From a checkpoint of a small transformer trained on Wikipedia: no position embeddings.
Each number is 200 + 30 x the weight over its row's rms, rounded and kept within 0 to 999. Layers, rows and columns count from 0. The size before them is the row's rms in percent of the matrix's.

# layer 4 MLP up, 2304x576, rms 0.0347, rows 674-728, columns 128-191
111,270,199,204,247,175,210,177,215,192,234,207,226,236,190,247,170,198,191,206,174,185,136,200,199,228,201,268,216,226,191,187,167,193,163,196,246,185,176,241,193,218,271,222,224,158,185,210,218,188,262,130,229,195,216,200,220,197,219,187,277,238,169,235,206
085,233,220,215,231,194,223,186,211,177,231,178,217,222,201,194,183,241,191,196,221,219,216,188,218,173,211,167,203,267,147,221,185,242,163,151,162,181,144,203,240,191,195,208,264,179,184,223,212,159,205,223,174,222,192,201,172,195,204,214,159,201,262,241,155
100,152,221,245,198,230,222,214,194,155,146,202,167,241,155,180,219,171,231,198,235,214,187,211,225,217,144,251,242,204,204,194,148,193,154,180,253,212,228,212,212,222,204,183,186,225,186,205,239,126,171,237,253,221,184,199,218,249,195,194,212,212,196,195,205
100,232,227,254,196,166,214,236,263,232,206,236,127,170,234,170,235,169,211,239,231,153,144,214,243,205,167,231,273,164,162,246,153,235,133,208,186,216,239,227,190,199,203,274,141,271,183,188,197,206,193,194,178,172,197,197,206,210,203,198,200,261,227,143,251
106,184,163,146,216,152,222,220,216,256,177,218,168,207,176,193,233,238,145,180,218,146,177,158,208,179,191,165,212,210,209,201,220,211,195,196,226,159,205,250,168,172,253,191,159,215,202,178,243,190,204,182,172,182,189,192,214,184,224,217,221,223,195,291,182
110,229,217,267,196,219,172,259,229,166,222,180,251,129,207,180,228,166,217,180,190,236,207,226,241,168,183,234,164,158,154,198,217,239,133,211,230,131,214,180,220,198,194,178,179,223,197,175,223,189,174,206,159,216,196,188,161,214,254,152,165,187,217,141,183
108,183,165,188,216,226,210,191,183,151,216,231,196,205,172,198,186,218,206,226,195,181,180,233,200,189,141,169,229,238,160,214,182,226,209,235,194,182,199,206,168,223,240,150,181,189,207,169,218,198,178,187,216,196,206,218,197,140,135,263,174,207,180,226,219
090,217,220,175,208,207,162,225,177,220,212,199,230,206,246,251,183,211,213,222,218,170,199,256,171,190,173,174,178,131,187,163,161,224,202,269,204,185,240,173,245,213,178,169,148,210,215,230,188,226,257,216,153,214,193,194,184,212,222,213,245,210,214,164,188
096,241,212,222,211,146,142,228,244,193,168,221,211,161,234,205,239,215,168,207,171,224,219,169,193,207,261,183,188,178,122,253,189,217,186,240,195,217,184,202,195,185,116,204,203,199,182,233,227,194,199,144,153,137,145,193,232,205,187,190,230,226,185,206,205
084,180,188,189,228,195,273,142,197,176,215,229,180,196,167,246,170,159,211,209,184,219,198,202,162,190,206,133,219,209,224,236,191,194,196,189,167,191,218,179,230,211,228,214,273,176,218,199,214,168,212,203,189,237,183,164,208,239,291,205,205,187,175,215,237
095,207,189,265,227,195,192,251,180,202,241,226,191,140,182,155,203,206,200,188,191,198,220,260,223,196,176,180,190,196,172,217,167,173,215,199,240,169,248,225,231,223,197,239,158,167,193,177,202,206,218,170,253,200,180,163,227,178,167,169,199,260,184,181,154
105,184,173,179,226,205,180,166,190,194,216,219,218,203,197,195,250,211,274,175,155,204,190,215,178,156,248,227,161,197,235,206,178,191,198,178,221,141,219,193,210,166,179,210,182,159,188,169,271,194,177,225,149,185,112,165,216,192,227,176,168,181,186,201,224
108,206,228,198,235,205,210,197,217,212,187,227,167,197,198,204,219,173,196,267,229,230,209,232,199,206,172,206,103,210,170,183,181,222,202,256,219,169,163,196,207,233,179,176,215,195,241,175,177,230,206,164,248,198,194,224,231,212,222,220,166,185,141,183,239
098,194,200,183,224,196,194,208,182,203,259,139,138,210,218,166,194,211,232,217,218,212,256,212,142,253,116,210,225,192,175,142,178,172,237,253,187,150,163,171,199,238,213,199,221,176,196,217,167,199,198,209,209,224,191,191,210,210,184,190,208,219,216,206,231
104,178,216,241,199,235,187,200,214,142,215,238,196,273,174,206,218,197,250,180,233,288,213,229,216,233,195,194,201,186,229,161,193,186,172,216,168,193,209,247,191,185,212,205,159,209,179,178,167,172,206,220,221,254,191,198,244,220,209,209,240,250,196,194,173
098,209,195,141,190,199,205,211,185,177,187,176,169,184,230,253,238,169,186,179,173,266,200,264,178,175,220,224,242,184,192,164,226,208,166,172,228,149,226,192,163,174,209,148,164,161,174,172,175,241,187,247,183,235,185,169,171,212,155,198,135,209,192,214,175
091,212,203,198,193,156,253,234,146,247,222,221,199,161,165,184,219,246,196,224,215,242,248,170,226,198,215,191,246,193,178,193,151,182,187,218,220,189,181,191,238,182,164,248,176,221,216,185,215,241,173,195,175,181,206,190,235,220,182,227,182,209,114,155,165
108,201,192,213,158,194,155,251,235,187,152,171,248,169,206,240,234,190,167,189,257,286,229,183,160,222,175,162,213,196,181,159,158,210,174,219,167,182,136,200,207,214,173,248,133,263,205,204,163,184,202,221,206,126,198,198,229,187,249,212,231,209,165,169,174
103,219,180,243,233,230,228,224,154,199,285,193,224,187,190,167,198,181,195,221,221,180,235,206,197,252,184,282,204,207,182,229,240,217,143,196,203,198,152,217,174,188,124,212,183,155,177,205,246,179,218,162,202,222,186,226,174,176,180,156,202,216,211,209,171
095,200,193,175,227,234,155,266,181,244,213,187,183,191,200,235,190,198,219,213,182,189,207,210,202,180,232,147,172,201,233,190,215,258,206,200,221,197,176,165,179,235,194,187,207,187,225,236,190,157,232,229,180,214,178,213,102,233,202,166,188,217,242,248,179
104,185,205,183,226,242,252,235,173,195,211,225,178,196,176,208,171,208,199,235,229,237,232,209,248,179,208,209,211,146,226,180,234,212,166,269,170,203,234,211,209,188,198,191,179,219,193,201,165,134,175,220,202,177,182,190,217,228,175,169,221,169,183,176,197
101,245,131,192,185,241,192,200,233,167,206,177,166,160,247,235,191,226,222,207,163,196,177,187,185,207,158,162,188,244,221,248,196,216,198,209,208,243,169,140,213,195,207,197,223,195,221,257,254,191,170,193,223,210,151,169,189,166,225,174,249,209,187,149,139
100,278,246,254,227,197,233,227,241,188,226,189,187,245,240,194,171,185,260,191,227,203,221,229,191,220,224,189,189,221,223,136,161,219,153,198,165,163,173,185,195,206,236,176,198,226,207,257,218,167,165,190,220,171,197,216,220,223,207,151,193,217,185,183,163
083,179,230,156,177,228,169,183,172,191,225,194,182,227,207,230,198,221,194,158,205,230,180,175,250,186,221,226,144,244,217,177,204,176,200,171,188,208,210,192,200,176,247,229,234,179,199,188,194,189,166,249,234,180,133,158,208,247,249,180,196,178,202,177,189
098,226,204,194,221,241,275,270,240,176,145,204,211,210,224,195,224,163,225,246,277,141,194,202,162,198,255,176,226,271,257,246,216,205,177,209,272,183,198,201,155,213,233,195,223,155,181,227,176,199,185,189,226,161,202,169,188,177,176,195,227,229,164,174,263
098,208,172,225,221,159,224,173,192,159,160,176,168,159,169,206,207,207,201,189,246,171,227,182,230,192,160,216,179,205,175,191,202,225,204,260,187,183,229,157,235,232,203,197,184,196,201,173,215,192,189,195,205,242,224,239,185,225,201,183,173,147,151,238,119
095,219,221,211,176,202,205,207,267,218,186,252,262,181,232,219,240,217,157,218,185,217,217,257,244,224,218,162,236,210,253,171,161,203,201,242,202,161,192,197,202,183,202,250,193,204,169,167,206,231,197,198,186,175,222,201,168,184,198,202,197,245,152,204,215
102,194,185,242,233,176,199,228,246,189,184,232,219,170,182,192,245,169,181,150,263,219,232,161,160,243,177,195,230,176,134,187,172,186,201,188,223,170,196,196,234,204,177,224,218,211,142,121,193,170,260,152,211,221,169,193,168,233,245,197,162,208,232,246,191
104,222,157,254,187,147,204,215,198,182,219,221,163,188,196,157,205,278,203,209,162,206,193,185,147,184,192,228,205,204,197,167,191,210,170,226,262,210,234,203,194,184,156,219,215,224,197,241,192,228,182,172,217,247,192,184,181,218,197,172,247,171,224,217,252
091,214,185,178,207,177,143,174,168,176,189,217,167,215,230,202,194,211,192,172,207,203,168,217,156,184,189,191,153,239,207,155,204,244,213,203,210,182,209,235,232,138,165,195,184,223,188,201,189,224,225,208,202,222,221,202,123,161,158,250,193,238,171,208,235
102,194,200,205,207,179,202,216,201,200,185,265,192,201,184,242,168,162,170,213,200,200,239,267,154,192,189,236,198,212,220,203,180,215,180,238,205,152,182,192,234,194,260,170,190,226,159,137,246,222,202,187,195,205,155,209,197,231,247,202,223,161,224,235,249
106,169,165,277,248,186,174,193,170,183,200,172,212,216,216,190,206,235,221,200,181,211,250,195,196,236,172,180,206,246,178,237,183,266,234,237,208,179,151,207,183,210,145,175,201,182,207,234,139,202,227,210,233,216,225,182,217,201,186,194,198,154,179,181,186
086,160,206,202,196,237,160,183,202,147,205,184,179,223,242,210,202,249,223,173,241,180,209,197,205,230,190,253,157,199,202,206,191,211,219,228,295,232,239,176,220,161,153,219,202,198,168,228,151,170,186,171,178,179,200,256,179,207,171,197,212,168,181,187,214
107,266,192,239,206,181,208,184,197,183,189,221,180,157,168,178,177,259,198,197,246,219,163,237,146,211,200,220,147,207,133,182,200,205,166,240,188,206,239,218,285,242,167,219,181,167,225,186,221,176,175,174,139,201,180,214,163,236,184,162,263,246,203,257,170
110,226,229,207,222,189,264,214,213,162,184,152,206,210,202,244,241,201,222,165,257,268,212,238,153,206,210,201,196,183,180,203,183,208,206,185,206,122,197,171,182,197,161,189,208,179,163,157,254,152,225,181,191,224,150,198,212,211,261,188,180,157,251,183,151
096,211,167,236,166,245,264,238,234,211,230,204,254,153,209,182,237,205,190,210,189,165,179,139,179,152,247,220,146,234,199,235,196,206,214,228,179,156,179,231,147,185,198,236,198,220,213,180,203,205,215,198,162,190,223,187,211,169,249,190,226,250,210,260,210
099,203,210,251,192,218,211,224,207,147,201,188,248,162,213,182,220,155,243,214,199,218,273,223,210,228,186,195,206,171,185,181,214,197,204,265,216,223,249,255,174,168,199,235,165,207,192,224,222,192,241,213,188,219,177,190,149,198,192,160,185,215,180,215,130
088,190,256,285,169,220,217,194,225,178,231,169,211,181,173,235,213,224,176,156,219,248,180,234,229,165,266,208,178,229,188,130,148,267,204,190,198,207,194,219,183,199,169,193,227,220,164,194,189,155,184,212,197,183,162,228,128,211,182,204,188,218,199,162,226
105,210,202,194,168,252,193,197,164,196,240,172,128,219,222,176,232,144,208,167,219,206,221,196,206,187,231,213,218,146,192,241,192,198,191,210,240,166,197,212,200,174,210,190,231,192,171,219,171,192,181,204,205,199,164,229,206,224,225,146,155,197,211,290,187
106,182,177,223,222,196,243,202,176,118,192,163,129,165,221,195,177,192,221,229,158,191,203,210,216,227,217,212,159,171,183,171,173,249,198,230,213,200,187,201,229,208,183,203,192,191,188,201,233,217,183,184,249,208,193,212,218,291,221,225,220,182,239,230,162
103,273,217,158,231,191,252,198,220,179,196,181,208,223,178,229,267,149,205,171,201,235,188,236,138,229,206,172,237,235,173,206,208,217,209,181,220,132,188,206,248,148,191,194,194,190,215,179,190,206,216,201,209,248,176,140,232,220,252,210,235,209,194,217,186
102,198,232,243,234,197,212,202,157,191,259,249,180,174,170,154,169,208,200,188,198,148,187,197,182,166,201,223,150,198,174,191,220,252,232,205,216,187,232,181,202,231,167,242,198,215,205,192,225,212,168,239,218,204,226,123,237,195,219,155,188,215,220,223,208
105,212,186,197,208,234,226,211,244,180,177,232,165,180,238,166,164,213,171,196,194,178,243,208,180,164,171,208,203,169,218,182,199,198,146,190,195,245,191,191,196,246,201,220,223,153,175,202,251,194,190,163,175,230,203,186,167,231,244,232,215,245,206,140,178
113,255,260,191,252,153,189,205,162,192,213,200,232,191,260,172,173,173,209,151,238,212,256,198,232,200,191,210,214,206,170,175,142,187,175,221,256,225,211,246,172,276,257,231,194,209,203,248,152,146,179,167,201,228,195,202,210,192,182,159,139,139,242,195,208
103,158,214,169,215,206,232,215,202,223,219,178,150,170,196,204,186,203,170,176,233,227,215,200,248,128,204,213,176,210,184,226,186,207,173,251,157,151,166,220,224,200,269,199,173,209,178,239,208,234,198,204,206,181,214,152,185,180,230,174,189,176,209,156,198
107,220,174,194,211,179,222,210,182,176,151,291,191,171,238,160,194,252,174,201,200,195,217,234,216,171,220,211,242,199,154,221,120,210,161,195,241,202,192,200,184,209,177,242,236,167,191,150,173,214,218,210,213,178,219,186,240,285,235,168,154,252,215,204,152
095,230,233,190,216,196,186,198,224,201,205,166,233,200,230,209,246,168,260,270,168,219,204,197,254,232,253,207,184,188,213,217,263,213,199,219,150,208,123,223,175,137,227,227,192,202,176,198,156,197,220,174,234,193,188,180,217,194,200,187,201,165,206,238,219
111,179,168,194,167,250,257,206,234,208,163,207,168,214,230,200,242,193,189,175,214,209,201,175,204,179,160,226,189,242,153,238,147,171,166,249,276,196,233,198,198,209,239,270,216,189,129,195,213,160,214,226,195,160,167,217,215,165,230,250,220,230,215,192,208
092,222,172,200,206,212,217,244,186,222,154,186,153,238,172,201,189,226,217,226,190,202,204,188,201,196,215,159,240,166,195,186,191,246,166,205,209,188,235,215,232,145,199,201,152,191,173,182,246,180,236,173,220,268,231,184,186,246,191,207,194,226,206,180,179
098,228,196,237,161,184,214,184,192,238,211,157,153,199,189,203,211,226,182,151,209,211,223,207,227,229,199,231,144,152,157,228,220,257,217,214,183,243,174,149,235,159,198,214,165,209,216,223,206,217,209,195,176,196,229,144,179,257,219,231,192,172,145,204,229
096,223,235,182,210,239,216,231,202,213,143,193,195,127,139,207,198,230,202,183,213,165,210,216,215,172,189,198,156,175,211,225,171,281,230,146,194,191,217,196,159,237,201,190,215,235,177,205,207,192,240,207,195,205,202,199,146,219,143,232,235,198,199,212,215
097,180,261,197,305,231,254,196,260,206,212,151,179,177,229,161,172,203,233,211,171,230,205,213,217,201,195,202,247,193,226,142,208,208,213,206,258,198,175,132,210,229,224,188,142,223,124,200,156,231,243,169,250,253,200,186,220,151,141,189,194,193,247,228,184
106,200,195,237,238,225,150,207,188,193,218,182,178,219,191,159,265,201,218,201,224,211,191,196,173,183,196,183,187,214,207,225,173,226,191,204,260,229,218,211,157,247,181,150,206,160,184,169,182,163,205,187,225,245,233,203,232,134,203,111,231,176,209,166,162
092,233,183,200,181,229,167,203,257,231,193,149,192,182,148,212,230,238,185,186,194,201,174,193,220,213,167,151,262,206,195,194,185,191,218,162,194,202,241,208,257,263,214,184,196,244,229,194,215,177,195,193,213,211,167,173,183,215,175,122,128,240,196,204,180
104,220,200,227,179,155,156,240,196,186,204,281,198,174,237,223,158,178,270,204,226,174,195,213,211,201,235,199,209,173,236,184,203,209,200,224,210,217,205,181,239,194,190,247,182,241,253,172,242,218,175,209,169,165,178,175,216,192,216,196,215,246,222,149,121
# layer 4 MLP down (transposed), 2304x576, rms 0.0313, rows 674-727, columns 128-191
110,168,190,180,145,179,184,201,186,162,206,193,239,193,191,207,192,227,249,193,130,177,201,236,201,214,210,170,181,181,251,170,177,279,190,182,186,189,242,198,248,208,196,186,175,211,264,183,216,139,208,196,167,214,191,176,192,217,239,177,276,151,195,234,196
087,119,217,224,169,195,207,238,167,165,185,173,195,175,229,178,262,194,137,213,218,185,187,212,161,208,196,120,175,227,245,183,172,160,184,181,236,234,200,186,197,188,224,177,199,245,206,225,201,258,228,278,246,194,185,220,188,188,193,199,204,162,193,207,234
093,197,230,204,204,234,253,200,231,186,233,182,190,191,242,176,199,236,190,272,207,146,159,233,205,164,215,185,216,207,212,276,212,242,231,241,179,188,184,236,194,212,184,184,235,200,166,233,228,192,205,170,252,189,203,217,171,145,174,210,219,213,188,254,186
097,184,213,190,194,213,165,209,193,176,105,198,265,137,149,197,162,197,194,220,146,231,202,185,159,223,179,193,177,158,206,221,167,179,201,196,213,201,158,232,179,190,177,191,237,216,268,168,160,193,215,205,230,158,229,192,249,199,223,255,205,217,235,209,197
103,144,236,189,182,262,206,205,158,141,239,267,242,146,203,194,255,263,186,249,230,215,224,186,213,216,182,166,212,195,182,223,155,172,223,233,167,201,187,171,135,187,204,155,225,182,144,232,212,213,201,214,196,179,190,199,238,271,282,277,206,249,212,225,216
105,224,247,236,135,206,174,218,178,174,179,246,180,209,208,229,262,184,167,194,202,217,171,172,240,226,235,189,248,163,195,223,191,240,156,165,166,160,253,243,149,140,169,220,223,187,210,163,224,199,222,199,185,180,173,228,246,211,240,245,184,200,221,225,182
112,218,178,170,155,205,205,151,187,186,229,173,233,185,171,178,206,182,145,177,241,203,183,235,193,220,224,161,170,130,199,161,167,250,210,179,190,231,219,236,205,204,197,178,179,164,224,217,218,161,180,148,179,187,206,212,173,240,215,202,209,207,174,160,267
086,200,139,203,205,213,258,180,197,227,206,226,178,217,185,162,223,205,233,214,229,177,226,160,226,204,213,221,217,177,221,209,246,212,267,211,211,167,170,224,197,173,231,192,160,213,155,215,209,231,207,204,132,185,151,216,221,188,155,202,196,194,181,191,208
094,232,167,261,179,190,208,270,209,161,245,278,168,229,174,193,246,169,244,188,212,188,240,149,241,180,198,165,225,222,186,220,188,182,231,253,200,224,187,204,203,226,195,209,241,154,256,223,214,186,208,179,191,211,211,208,212,186,176,211,218,178,210,186,195
085,177,199,258,197,199,182,192,208,177,169,171,189,241,167,197,192,189,220,200,238,230,180,178,236,204,151,189,193,222,215,167,176,203,217,202,200,185,218,180,188,210,185,197,184,181,179,267,131,236,242,229,226,195,219,228,259,155,197,172,242,266,215,165,159
098,193,179,168,171,194,203,159,200,221,218,211,226,236,186,172,211,213,184,215,171,207,214,164,243,222,205,265,219,180,180,189,136,216,187,247,211,175,165,192,282,166,166,226,211,215,208,289,180,231,210,270,181,195,247,165,226,188,151,192,180,197,125,218,186
102,177,159,173,181,243,162,196,237,170,164,144,198,193,162,191,183,205,204,191,140,222,201,219,235,173,218,189,235,164,190,176,213,214,259,167,155,184,254,278,169,198,240,193,197,197,214,270,209,146,179,167,210,171,213,216,204,201,175,249,219,230,200,126,186
106,190,213,218,213,182,158,166,214,164,163,201,240,219,178,200,206,160,144,175,205,230,165,194,201,195,241,130,170,190,207,246,199,265,191,261,217,232,144,197,200,241,215,168,196,210,173,189,247,223,220,175,157,256,169,172,232,190,197,178,171,205,154,186,153
103,230,308,179,235,188,136,152,214,201,214,143,228,215,173,227,198,165,189,169,236,170,213,189,216,224,199,219,148,211,230,250,197,167,270,187,221,200,173,171,215,227,217,196,234,201,202,230,223,220,192,169,218,169,131,231,173,182,181,165,252,197,189,185,163
104,154,167,182,213,199,248,174,181,166,186,179,210,257,168,184,140,182,227,208,143,260,201,239,203,243,208,201,230,240,230,168,213,205,123,176,218,198,228,203,235,234,247,127,236,193,183,206,227,207,207,182,178,229,196,159,193,140,164,192,151,230,208,133,170
101,180,227,245,171,212,167,199,229,234,166,184,194,224,207,227,200,233,209,191,198,271,226,143,205,186,190,162,202,241,152,198,180,249,194,154,135,211,242,212,190,172,96,187,190,235,179,243,206,218,195,201,219,173,184,153,209,190,225,249,183,188,170,192,192
090,178,210,183,254,154,226,172,198,171,191,194,195,224,193,136,180,213,263,142,211,193,195,186,196,195,209,203,184,200,243,241,203,204,199,221,204,244,198,241,172,230,265,247,236,213,173,224,204,216,254,198,192,245,168,162,185,228,203,163,168,173,249,171,191
107,188,211,219,209,159,218,171,172,172,203,225,173,200,162,194,212,192,159,210,232,167,194,148,199,213,179,242,222,228,223,184,259,188,146,203,193,180,196,206,225,189,252,202,217,236,190,157,233,198,182,148,204,169,180,193,202,193,212,230,196,232,226,188,176
097,180,202,182,172,237,236,243,247,157,144,201,227,159,163,218,176,199,169,165,192,201,203,235,169,212,187,184,158,147,215,215,239,176,269,166,204,188,138,149,241,195,217,223,188,254,196,191,193,150,183,192,221,198,182,212,209,232,183,224,210,172,200,227,173
101,260,160,186,231,233,243,190,251,232,300,180,187,180,173,228,197,176,248,217,204,181,219,159,185,187,221,191,214,180,221,222,227,176,214,181,248,245,200,219,225,233,228,216,180,175,193,146,190,213,183,227,169,197,203,202,187,205,249,218,251,228,164,176,164
105,211,241,226,267,178,176,204,199,210,195,147,199,194,175,207,219,178,179,230,178,197,190,179,202,164,250,190,122,214,288,239,213,207,211,210,166,182,191,170,207,206,194,211,234,163,182,162,261,171,215,156,213,216,173,195,242,175,171,163,147,164,255,203,219
110,243,192,192,210,227,222,219,228,280,185,189,192,182,189,204,244,247,203,193,247,184,194,213,162,182,246,220,257,167,193,170,144,199,187,242,214,152,195,247,199,148,185,208,229,173,214,186,159,204,172,227,169,176,193,202,230,219,178,243,186,196,200,208,221
095,209,270,196,130,145,192,230,173,174,189,187,226,211,184,267,153,244,153,197,176,164,230,202,164,197,128,168,217,229,171,155,229,169,132,198,195,232,196,203,222,136,247,197,201,209,179,247,184,156,148,244,225,215,213,227,202,258,209,234,207,230,171,224,217
090,204,184,180,231,194,185,242,217,208,230,240,170,221,189,148,218,208,231,226,250,165,224,192,175,221,228,237,193,222,240,204,150,189,198,200,239,230,203,206,234,266,185,140,158,210,206,177,228,143,214,218,216,216,218,157,224,184,260,232,170,194,213,176,188
096,200,209,223,200,202,201,163,190,197,170,203,204,221,197,150,223,225,179,171,206,210,197,198,232,244,141,171,159,179,152,160,197,239,220,199,191,260,199,196,274,225,155,185,191,198,223,189,239,182,184,234,156,221,204,154,221,169,224,230,193,201,205,236,168
096,273,187,246,210,149,202,252,174,210,206,181,204,273,157,184,180,203,239,190,212,200,173,189,254,186,188,211,186,272,170,182,198,195,148,204,197,172,208,215,179,218,161,202,245,147,206,190,240,196,144,214,252,219,199,216,138,252,179,137,189,237,178,144,175
087,241,197,201,173,177,160,217,171,254,202,164,189,237,169,160,220,284,211,223,220,238,204,154,186,184,226,176,221,210,231,203,158,172,191,232,185,258,232,232,215,202,193,235,198,179,193,233,168,188,229,152,216,203,253,235,154,197,227,172,177,137,200,168,184
110,204,250,216,194,174,206,175,190,155,136,244,266,183,183,186,184,185,227,175,153,201,152,172,207,248,242,184,197,193,229,204,173,251,198,201,168,252,180,211,184,202,243,224,156,229,207,222,204,232,210,151,213,197,136,214,186,211,206,200,194,196,198,202,238
097,213,216,182,164,185,236,185,154,162,169,211,216,193,253,217,189,177,185,217,225,209,231,213,199,231,227,245,211,164,249,200,224,175,191,241,172,226,200,211,194,197,235,197,182,190,197,196,157,217,190,220,211,222,245,219,234,166,195,219,216,140,241,247,249
092,217,190,178,184,214,259,210,257,123,232,169,236,171,209,209,216,236,169,171,218,228,166,190,235,180,221,188,236,211,164,180,176,192,194,198,155,164,190,176,198,237,147,196,197,171,200,206,253,226,212,155,172,191,204,189,240,246,170,222,255,232,270,197,179
108,229,139,255,211,233,205,220,198,183,153,182,221,173,177,193,185,207,194,222,253,192,179,208,213,175,236,192,174,182,195,243,184,181,250,236,176,254,211,132,179,230,145,162,207,267,242,224,181,219,218,134,179,209,235,146,267,172,175,174,261,173,207,209,185
100,214,200,172,175,164,153,208,189,128,196,198,231,156,238,251,194,158,215,169,195,178,187,166,238,239,194,192,175,166,223,205,164,211,174,107,196,202,216,149,207,201,192,227,197,200,158,219,214,172,159,260,216,252,142,222,206,269,236,164,171,245,212,214,120
089,172,180,170,258,198,220,176,197,215,165,211,190,244,213,218,172,191,175,280,203,190,223,269,241,188,208,213,187,196,217,198,219,232,216,174,180,161,192,184,202,143,178,239,193,164,210,188,210,199,227,227,187,221,162,227,189,194,194,193,221,245,136,228,176
101,240,195,224,177,140,223,222,182,199,190,183,168,215,187,226,202,173,220,227,162,243,205,220,228,166,214,124,259,218,201,134,172,163,252,201,186,258,234,215,192,180,207,177,229,183,188,130,202,227,157,206,220,211,175,206,223,199,238,151,209,256,239,230,198
115,220,250,208,189,209,185,153,191,136,151,168,236,156,230,194,150,220,202,158,209,229,162,192,252,227,179,213,188,168,221,215,130,166,208,122,158,169,224,172,198,223,210,253,188,184,265,199,194,196,182,233,177,180,160,192,240,201,218,210,203,145,160,247,170
094,211,198,215,174,199,208,227,197,185,162,215,209,253,217,193,185,197,139,185,148,232,194,174,177,240,167,244,204,159,206,196,191,218,204,257,204,199,227,141,232,202,204,183,163,278,226,208,243,215,210,202,150,182,287,234,161,201,205,241,169,233,233,232,225
093,189,179,163,199,211,158,217,184,215,168,178,162,249,235,170,252,249,217,192,174,159,148,197,262,191,242,181,208,211,186,201,203,172,214,177,169,222,185,180,198,256,216,197,192,179,234,207,175,176,185,193,228,178,180,207,249,162,193,162,201,207,173,168,274
091,178,134,199,241,154,172,175,164,97,170,186,229,171,234,179,118,162,226,184,220,175,211,220,219,227,246,167,193,185,213,221,221,168,250,230,191,136,194,127,165,209,204,207,164,205,204,170,231,233,226,203,190,231,180,186,160,169,202,208,184,216,203,164,215
102,219,230,243,186,218,153,192,166,145,169,184,201,177,214,189,179,157,247,159,203,172,200,212,168,218,222,207,212,220,201,210,203,182,176,190,171,235,189,179,220,182,261,240,185,173,227,169,182,171,142,258,216,218,250,206,174,225,192,260,226,185,169,174,226
101,234,189,203,175,201,131,177,185,212,205,199,265,244,210,166,170,212,170,169,177,169,219,164,232,221,208,209,199,202,186,200,201,221,227,197,204,180,192,203,182,210,191,166,196,129,190,139,199,195,230,166,216,193,205,180,222,232,201,212,216,216,176,253,197
093,171,159,175,156,192,139,212,169,184,225,160,145,208,202,209,175,256,193,204,228,225,220,250,162,217,214,156,188,195,232,186,159,169,208,166,194,198,245,189,251,195,185,202,232,203,181,182,178,226,194,173,218,159,224,207,182,203,195,161,167,213,194,199,161
100,244,251,232,180,159,209,220,178,200,229,183,185,249,157,178,198,217,176,168,248,196,152,212,176,190,172,177,206,161,204,179,214,142,240,211,211,196,201,173,224,245,202,200,176,188,214,178,155,165,187,235,203,182,231,256,186,249,194,240,225,247,202,164,252
107,203,210,206,206,256,223,218,205,238,211,177,188,235,244,189,192,208,214,173,232,170,262,210,206,219,168,228,188,213,182,194,252,172,204,213,222,221,207,164,174,194,202,161,212,171,189,243,218,210,183,191,192,196,198,159,138,184,243,157,198,194,243,177,192
134,169,185,175,199,249,173,194,174,165,218,210,166,276,197,186,232,233,165,225,224,198,217,240,178,176,134,228,217,180,250,250,151,176,180,235,200,202,226,173,202,184,199,180,148,171,181,218,208,196,212,206,161,205,189,265,221,199,210,178,214,196,225,247,173
106,220,161,221,199,219,183,231,233,153,169,220,201,251,242,207,231,185,207,244,182,221,180,248,239,166,179,249,204,256,255,206,172,172,228,181,191,199,218,150,189,172,255,230,185,237,253,195,201,211,213,175,213,222,222,211,174,202,174,196,239,239,262,113,200
103,227,186,224,198,199,213,198,174,193,194,192,178,190,202,220,228,268,230,236,245,170,114,209,181,202,187,194,163,194,200,206,188,201,214,225,139,164,189,247,191,176,197,215,228,153,161,211,175,212,175,174,185,225,220,194,216,199,181,213,232,165,182,213,218
095,242,161,159,156,181,193,229,190,171,159,186,218,239,199,178,186,213,149,275,196,220,259,189,170,205,221,194,186,218,161,167,209,217,192,169,196,184,201,220,188,180,169,198,223,230,169,240,207,181,164,122,240,135,207,196,192,174,181,232,151,237,184,244,177
117,180,204,213,175,216,238,227,205,149,149,176,174,163,154,194,197,192,187,238,181,169,242,158,141,170,187,196,169,187,231,194,173,214,216,223,217,159,193,169,228,179,182,213,224,204,182,158,188,233,244,258,191,179,238,224,197,153,235,199,178,167,174,247,220
091,222,239,147,177,176,256,193,158,168,176,196,244,240,216,228,209,194,196,149,154,224,233,215,168,220,217,210,218,196,221,171,206,162,210,212,165,246,216,155,162,175,239,146,168,158,192,242,206,171,173,218,269,187,212,207,166,184,257,199,199,178,217,197,226
109,246,173,186,235,164,182,180,238,210,201,230,153,230,193,221,232,160,260,245,214,270,198,166,243,196,194,198,209,207,185,227,161,221,196,207,195,210,218,164,178,179,150,228,219,204,163,182,190,123,263,152,221,254,249,188,209,244,165,272,178,210,196,206,218
099,212,199,136,188,161,199,232,169,171,187,145,229,202,221,204,219,181,202,170,193,166,141,193,182,208,210,223,183,129,213,154,208,147,191,154,215,194,147,152,234,160,189,194,238,204,183,236,184,210,251,218,199,226,198,179,204,189,215,200,191,205,257,187,240
092,152,164,220,104,206,232,158,189,203,205,198,221,242,204,259,217,245,196,183,225,197,220,221,160,188,175,218,149,234,161,203,200,216,139,193,124,239,211,191,207,182,233,234,205,216,228,189,256,191,175,234,135,187,211,122,212,220,173,238,167,212,176,185,145
103,210,152,179,180,212,155,184,187,200,184,206,177,239,189,229,185,221,164,231,149,158,226,214,160,197,177,206,164,170,216,178,217,186,213,185,217,220,219,183,171,214,207,212,183,235,239,274,198,229,206,236,201,188,190,259,168,162,210,255,153,209,154,186,183
090,229,179,164,256,232,233,154,153,195,224,156,177,216,193,205,188,180,187,180,205,181,203,159,166,211,202,160,133,204,299,175,231,169,151,193,194,178,180,128,172,207,177,210,152,242,222,174,264,194,218,188,195,210,280,202,169,160,218,200,222,183,241,172,219